python train.py --n_layer=21 --d_model=576 --n_head=9 --n_kv_head=9 --head_dim=64 --d_mlp=2304 --vocab_size=32000 --activation="tanh_gelu" --norm="rmsnorm" --norm_place="pre" --norm_eps=1e-05 --positions="learned" --qk_norm=false --attn_scale=0.125 --bias="all" --tie_embeddings=true --parallel_block=false --init="normal" --init_std_qkv=0.0159 --init_std_o=0.00245 --init_std_up=0.0159 --init_std_down=0.00245 --optimizer="muon" --lr=0.00908 --lr_mult_down=2.0 --beta1=0.95 --lr_head=0.0086 --grad_clip=0.5 --warmup_steps=200 --schedule="wsd" --decay_fraction=0.832 --decay_shape="linear" --final_lr_fraction=0.05 --batch_tokens=262144 --seq_len=2048 --doc_mask=false --train_tokens=816300000 --steps=3114 --dataset="wikipedia_en"
Each number is 128 + 24 x the weight over its row's rms, rounded and kept within 0 to 255. Layers, rows and columns count from 0. Numbers have three digits each. The size before them is the row's rms in percent of the matrix's.

# down: layer 5 MLP down (transposed), 2304x576, rms 0.056, rows 1804-1845, columns 144-215
# up: layer 5 MLP up, 2304x576, rms 0.0589, rows 1805-1846, columns 144-215
down1804 089:187122133097128086124166094127105092121117135080062121105121142110118134165136113100102145145153101155134153130114093131122149091166138074131112158157149124121140134156141114084173123131087115122154130136143142170123
up1805 105:136125104201114067126107113093119132141125137158087128100119141150135121179123111131151099129065124153121120079123120129102120120115096099095143137153162142152100165131120126172087151137131124123180159095136138102099
down1805 102:106122164087139148107146129151123158128145099158100074129141093163147130146139171120153108129145156089093133107124159120158111132123159166149109129149110150116153105180122101088174125133152145109172134124169133109162
up1806 099:164116131153130146089115127124122094128134080147152177153106120110119143143091126132126152114100132139116158135081106115165142115109153108079098132137107124130134092142121073114172099111085134105155142089125108140103
down1806 095:096170148134122156127135157124121138137186139087094128117112113140132109086099135147172106146129145097128134117180093162074147143099139151122163163082092148130182140124171140128118145165154107106108096083113113136149
up1807 099:133140114176145141114176147129106108165170173163115079124176140146128072104122158147124161173141067169148114088115149123100114112102078118176127093114141136118115097128144070105161136131099139078137142084104119101108
down1807 097:172110088119104153169131106104146128130139120152113129148117143114145117165105120139107099141167117105153097129153109117147126103112117136141114115159138147153168190144127149116151115127149158156122135141094089118125
up1808 093:122154141108113186125109187145159121176096135133098157128128099095123158181115108148106126168166135138141109157109114144120171125086157123174096140167144131126102124132183094126147140151135090115115130090168098127107
down1808 098:143153141149157180157105139136128154147125151114130141110104120102099144131178061124117164144159115119125145127154105144144164131117159168160115078085103142132146178120146123155153103112138131115158126137151125086154
up1809 108:135076116119147127145129148137102109165156120067106100151155112121166069128120116102107132118149143103130130114105117117136156141163116145130115115115091154168126102121108167131124133123108146139110147117093115135092
down1809 106:127121131166123139151115191120098129104132060157138136138144152152086134110123136115116159136153125109096078125085125138119139091111120104108137110111144136133162163135151135125138089150132120120088159088151130135181
up1810 096:139131119138096159133090126121137158129094136123185093191119167130140112163155128129143128084105132112117148142111094144156142093184110087139173116125137084146140160184104097143113113154112117099160102129172142109094
down1810 094:188113099129125096125152131107144128121176146127105150114150130100131147095117102113162109154124123135103165129158136135126122133093160142175121147158109150134124122117122120136150117093105128123140146118105104105145
up1811 102:102096131145175153147149079120133071147136070175147150114109144113093144113142116132153146115152136138126131132100128136120112144088147142110151154070124150160124120120102173107119153124125111124098115149142140134108
down1811 103:153107174126114126135073095151131096116131138145141136166136139134148123178170130123104151110110193125104108100120102131108138115109113108182111178154132144082126151129127128114121134149093143114154116118118141126128
up1812 100:107147087107127156107149109138125089128126101116129130159161102111151092094157137144118076107132139125096145140086103142087100086112138161149117117135097151185119158129146105134099110149114101156136136139124180080154
down1812 093:110166153103133159101153148097129091081147159118120100118103192118120083064084163088175113119163154130142133151151128138096110095125115126126108106166122153127134125168147155177131085140147135113117138112065156056091
up1813 101:131156123128139107143116097128156155144137138112126135164101146162162143147129121121116109085150116125135141112133112171141104109136155108117099107113089152175165126113122094100112115115142122141116107119126138115115
down1813 097:153128125112166178147111104117119092117106145104150134153120104147129142149102085138105151128135120126096094139117155064118138086138105141132124122095137108112122125119116162091117140180081146155146144114126113159141
up1814 107:154142121099160128172128147146171129140090108135112079130147099120164111145084162154123080138119123145132151138114123165140137087062132106137123136101142172155090127068116126149098114119078150131123111114105111106114
down1814 103:084147111114152134161111175137112118143145103107115093118161146150190133139126101091102117134155091067113149156144128159190089093147121099141091146149146124146132155100127134123113142119134172137122152127087089150180
up1815 086:140089144079156125106133123137104130116087143107132133152112146128166120139119088110096115106143171146104120118120169126134118140117128129152131147145096138139131126136106126142151106135188111145129129106130094131144
down1815 077:151157131150120117092144085104116103118117135142106112104166129119152133132106110152159110161131126116106141139106177145098124117151120016103152182106133086146155143114107122084178158092102132133121113154145127141122
up1816 093:142049176093137136111171113136080155151162168107166156152143135146141111113137152096091136136134091163155115148151141114144154148141147104113156127158128142155079104107118133109160149135107158071183089135118137149179
down1816 091:135095140162087097129132124141152126097156094115158140093112094133116134110106115123078151110136150077126140099131105120106086099111101149137112146129113142091116104139131144143117096118081141159099072111125120140121
up1817 097:135160085162134184127145106073107130135096103113130087167144089127127157086133074138141115087134149092127109120116128100106094075109097138094137190124140097170117148116087105126164133118128156154091127127088106146122
down1817 098:134072102111090148131142133143142148118137126117169143085135122138177114112136136108158117089087123160161096108156137132162160128167139131141122114146157164128079093137105135171112112160108104074133110116127162150121
up1818 088:129134094158105167151176094157134149134136162079144159157172143126070151129149149168104146159150152118097101129127112117098113094147153153110138136120138179144184141159126108126174136111111133129158084131155100128127
down1818 091:114126148121148112125142151174107120149105133112172107122146152124160122075119130132172098116140108121102137139138089093122149116148156174145131105114132099118116100118119101136087129155149127108172110160116125103149
up1819 103:118094141146140125099136144162140133133147158111097133105109119137129120146139080141161160124141130119123162113128078120065106081129058123144157143107122100145065131128167140130144130124124138126156116117140099146094
down1819 094:122129092093115104112105179110158119141122125122127146125167114157097129075104173087132104147115114136143111145141067112119105133127133174137109140110159101139105125128129125115128105148112128140097102146122146156102
up1820 104:161108105108130181077181148116115144131100126181135091120134124115162117163129150106131123125146109123125108125119129123108144132146104126133133145102096116144125180153116162154151122110107140117129153099151118135163
down1820 102:130160101104116134149134102140138107157138125091101134125153149126109121097119151138124111141108123103144120119138121141131155091121115169130110071135182125101132134134099087153131091138141113134156120123090104086117
up1821 101:122143161133182162113127126116138150110127135103184122156107160128137098152102162111079110118106101096133081109162138138097146129166158131155081140134146169124104115184155160140129164150129118031139112117127109096145
down1821 103:141096098124105102100066153128084134160162094136100110145135165127080120151117135080125118189115125154110133108141133154115138138156106118093082121120119130080157165141139190113133117111091178106130140134124131130091
up1822 092:137118122088152126129127107112081078123162121132140102132126167119097147122118111103139136126135173122134065158124144152071121119141141170151129143111159128150110131169106122112134111139144143095130132136142142125107
down1822 094:126082126081146139130099103133087147170092125107091120153122139110149128087132153156127140081130081171136139082152138137159141133132131114100103126136131163119099146147117180152151094152116107141131131100099117149117
up1823 093:165150140135115119104115087149100116134169146115085102126118097110133142151134140119114105131141138101120107138092126133074137152164119153102087117098113103100080165159105090125126109128135127088148165119168142126123
down1823 091:126124125143156117124098070119165153128124117173132152126110117125135105139113117143117114138132103136159147165120158136147134147138130127073161104140138110144156138120123122101162134132139159159116111169161132093098
up1824 107:119111078142162156112162155178132107138066169093123085175158088112087082117161098087151167132149131117159179112114165143110145147085094155162078122136083086121115123088111110117123136163177093056115145098104150122130
down1824 104:110120104126143150138083144131115153141142107142143095091109110133072189122090119115128099102137139157141096151153079147164132114159140159172132154124135147118106132117127137141110155128144122181139119122119092099116
up1825 103:096109142117133100109129126104149148131114134123101123136095053112128143107120132128084092146120122116149150135151128110136139145137150138083102105085119113130139191109123103155110123103118094142113124153110148093130
down1825 114:141136128115131127084162142120115150140160163098141153104145153131103126150130090098099146090136151164076182094128104099119131134115109157101097074138159109163090111122136107083127111153096126126119178153076166193135
up1826 091:087140136093163128141129123105126120169085143182105127107149120113106120137083101129122124089070099151145143155104168144129123101151109119114099135100161100147107095164125118186142160113096132096140108085137167122189
down1826 096:098112101130128108063109090118130116110125151098172116115114169172121124136138148078082140079146097129104104129106158148129097172175119161120139138196135126114165094112139132104087103169086134124155097089117091139098
up1827 096:086143138125112138093133102135135128120149115133097140157140123140133182101149102151132109116169102133127103104160146134139132130138111149112135114112115139155146105137122151102150116149116100133139155142145163100128
down1827 101:173105132176108194117138140144110124148120102113144137073110117106122067104129084133138136104118129123110136138155076123078131112124107133132123152102116129074156136128137156116162107176107098114086134125078175122104
up1828 093:173101128098128167138122142121128128147145123132110132103113178158146108133086089140119130147135117111156161132191130136101124095134121096132131114128155100158117161113111111128135103114150147140145135158114153186147
down1828 090:143178083124129151149156121180115145164186112121164124115096104152123176125171115178150129112143111157119113111124126148088098078120085113140134118144156132142087127099157102124152148114098132134092103119103158155117
up1829 104:144133118095101160131101088155174133145143079128110152155155145155171142134147146114132145099159148124168138126173114134126106188112099129142135094128100111095098106125130156086129088131176172114118135136135155130152
down1829 112:124102152130159134100124158091122129111100131153159090112102148134149091166106181142181137142154122123118094122132134131131135112086188082090133091141112103113089144152107125107116151171111146125158124143146162091125
up1830 099:106124173155138172074135101079141093117147154111117128059127126178107149160094103121179158129127157104127142111132146085103111163092154115160113107159148157170130114106103139129143106156152107150114105128130091097144
down1830 094:144122142133109104166134147173120134110109064137094089177123107128136129100133165147139081120150147080155098123090135120122127121128106113154143126117110144106180110066142115137104102131104132120088141141142137115108
up1831 111:133120101123131141139156118096105154107139116148096115156102101099148172158096153090091099092132142125129178101195154116151163123126124103115142146115174110168118151126136130117153128113093138129107168134143104123088
down1831 119:151144170156148108127128134160165147150166129182137138061168119160158137124130142167124151127115170130140133142131108133167142097156173092135110147160178087089167100104166103098126145124120121136176133135095157105130
up1832 107:106133117131131157113146157142147135117158129142090138159154127108151122148139108154139125112138158137113123122150129103107109178133155118109184146137144131113141157190153148138097175116164088120153123141125159122111
down1832 110:103160110167133138125165114154113115111100127114086097097119125037057172121096130158141137122117096146130106115116128149107124135113118145100133120127098092175130131159170125147097107152111140121137127133126099135144
up1833 085:118137148162141130166130131080066158140102113163160128116174108093136115127167134121108163135151123178112144126110111145098130170154134149069160158106152128132132128135135148096132145097118077136090133129153128117161
down1833 078:113131142152090176139144157115116050098160138136095169144116153151118131139143148151141080143139177118113188122110127134087141135152123142120113144163121139126140105124180121127111138153107118123142092140136088119122
up1834 092:132160137139189111093138134103109114141155157175089095152122127143152135116113130171130148140113112137113143157113131142099147090108133111127135159125124122160126177173102134129117111109085138116162116148145145102120
down1834 084:119123148144073142143110147151104106184099142108144132172131143112078126111094136110123166123155195126156163110147143094133116112108112141134117152126096136131147117174150083095116127111126128115080146129195120146149
up1835 084:145098140123139125126104124153113157151117125127120144169160050132107166121122133130129113145111152104159162101085108163136127140141104107156118136122122169138165131099161121148119130188135135083165092159124135105107
down1835 083:117103145105141060165139089108160162126110064134132145131119177146138103152119148143133136119157114126112103098153128138109192148138125129123158133133140118137102185115096131148134089102120156121162095121094158144133
up1836 093:107168125105133173097180114133143128101128130118128137093164140187094148121185094122110133100145178153125123138125128116120097097147117145117124113143145101151121090093065108112127123113197136143150105105147197145148
down1836 091:095107144111126113101097140138090138139126092085157097125144124125111102110096173122137178140102125132109084125126157154143151124130129150106149143141130118079148104138095071187103124189159096143145161120134140117170
up1837 097:133115111125121131145108108098099126108091117094125127116153071086169123140142098116142178132139144094139119119174143164086114138145141121120142172133154141142109105143156157127174151129156124138139155150158111087143
down1837 095:160139077143115122145166119126127094159094147146138213153162106102123122152137122138149087127133136062137158130106133104149147103119129135176175092136098107119164119137119152147100095153128094149149107119099111140109
up1838 097:123112084143165135115113131142172135109111136125132123145155169139129128144128105159125160145154056149128127183133148149133099104105125168133119167146138157142131111141153137125124130151095108148151110135102128170130
down1838 095:151128109114129127144104155139126082121136106148106119157109137076155098107106071143137091160122125115092112118099103130102136176096147147132121099107139149101111086103115129118157162111139146136145153141155114108101
up1839 108:115162120143115143130162132133106149112138098109146088126132161176082130103173108096165109136152115143104092153117122141103132139119102136129123120127142115112160125121147121088109143115097165131156116106145158162083
down1839 102:133074122135152178143146154145133138153106126119141127114157167132117174123138156148097173191145089111106093117126104110078112115115169163107136101121097152114126114133142122098130139130123105133166110107119101118150
up1840 092:110101116107114154093070127125121146126102143135131104103142126092122132098090154139121195102110110142119096166122165164179152128153074165144176152153177115121122130159087144096179190125160099122133080153121143136139
down1840 093:153121140133145109106117126166121163142153177148120074158142141124178151154156211107115090176158126101081122122131082115099151135118119136126114099147120144139128123174134096147086129093109129140199136147103078117136
up1841 083:144127110145163116141132139129126142126143095110073118130149087123129104156126144179085108131114182127098156101143090142163113075151118124149106118127124137155145141110116153150074156124117102124079128065102128102101
down1841 081:110142152116134171131113097121129158104148130143166096104085156126147167142148113119117090109070067151099135146146169118143168166131185148108127120163076129154145105117131141126124125112115108098169115152137137134120
up1842 079:149082103145136130075110144134095107155143143105130121131124130149088163114129106136111143144133133114185166092112120136119138121114110077123141147107119085139140126142146147136101117150113168173135139125141147106140
down1842 081:122147150124127147094116103129125090099082108112117137111139106126113081140097125125126127136131097116143119097144141121111148121154097136125096152173144135128177151104110152144103125171128090111141112101113134132124
up1843 096:105115149112134132135122105119126153135117170118164141141074165111117156127102110118125148139105117127165130117164099112106147176125118116133126175106110145136129102151126109106113132118154125098124115100153124130145
down1843 103:139095112132134134141180103116127102108127145122124104113140145117150113151145088137129097172134126127053118150145155124155151099171136084122159103126130086093161146132117133113100131129143136115120162108122136126170
up1844 106:100110151136100108041155178114160145135139178109173164130130096142116097122125105113111115105124148133117123125130163164126146105147115142153112115141097168121161100137143133109146143126156127078147106101085115101131
down1844 104:141091111125104114148119126115125149143149138133093192173140104096119127136158123118133126199110123118166099180107122164126115133093094169119143135111098138099116130126165140159100121160132173171142125150083143133130
up1845 113:117103107140101111097115118140136152160102097114140176104153153109099100125144092119140090113099129093093149129150172129105137137138104120122130131119123124136097158123145121123123130119119142089148142081139123127139
down1845 119:133111139127126138106168119127106104168121139145146130118176155153123116160125116125148112111127132150126160067122124144155100109100173117132139110175175117146125111118137155090147116135126149146143136162089163088130
up1846 106:149142094122146118097147123120113131187165125104098146163119115168111146126119148106109123118100154111119129168135107129122121129138139120121142150071139083119132109082084121103133111162136129146082092138081144111160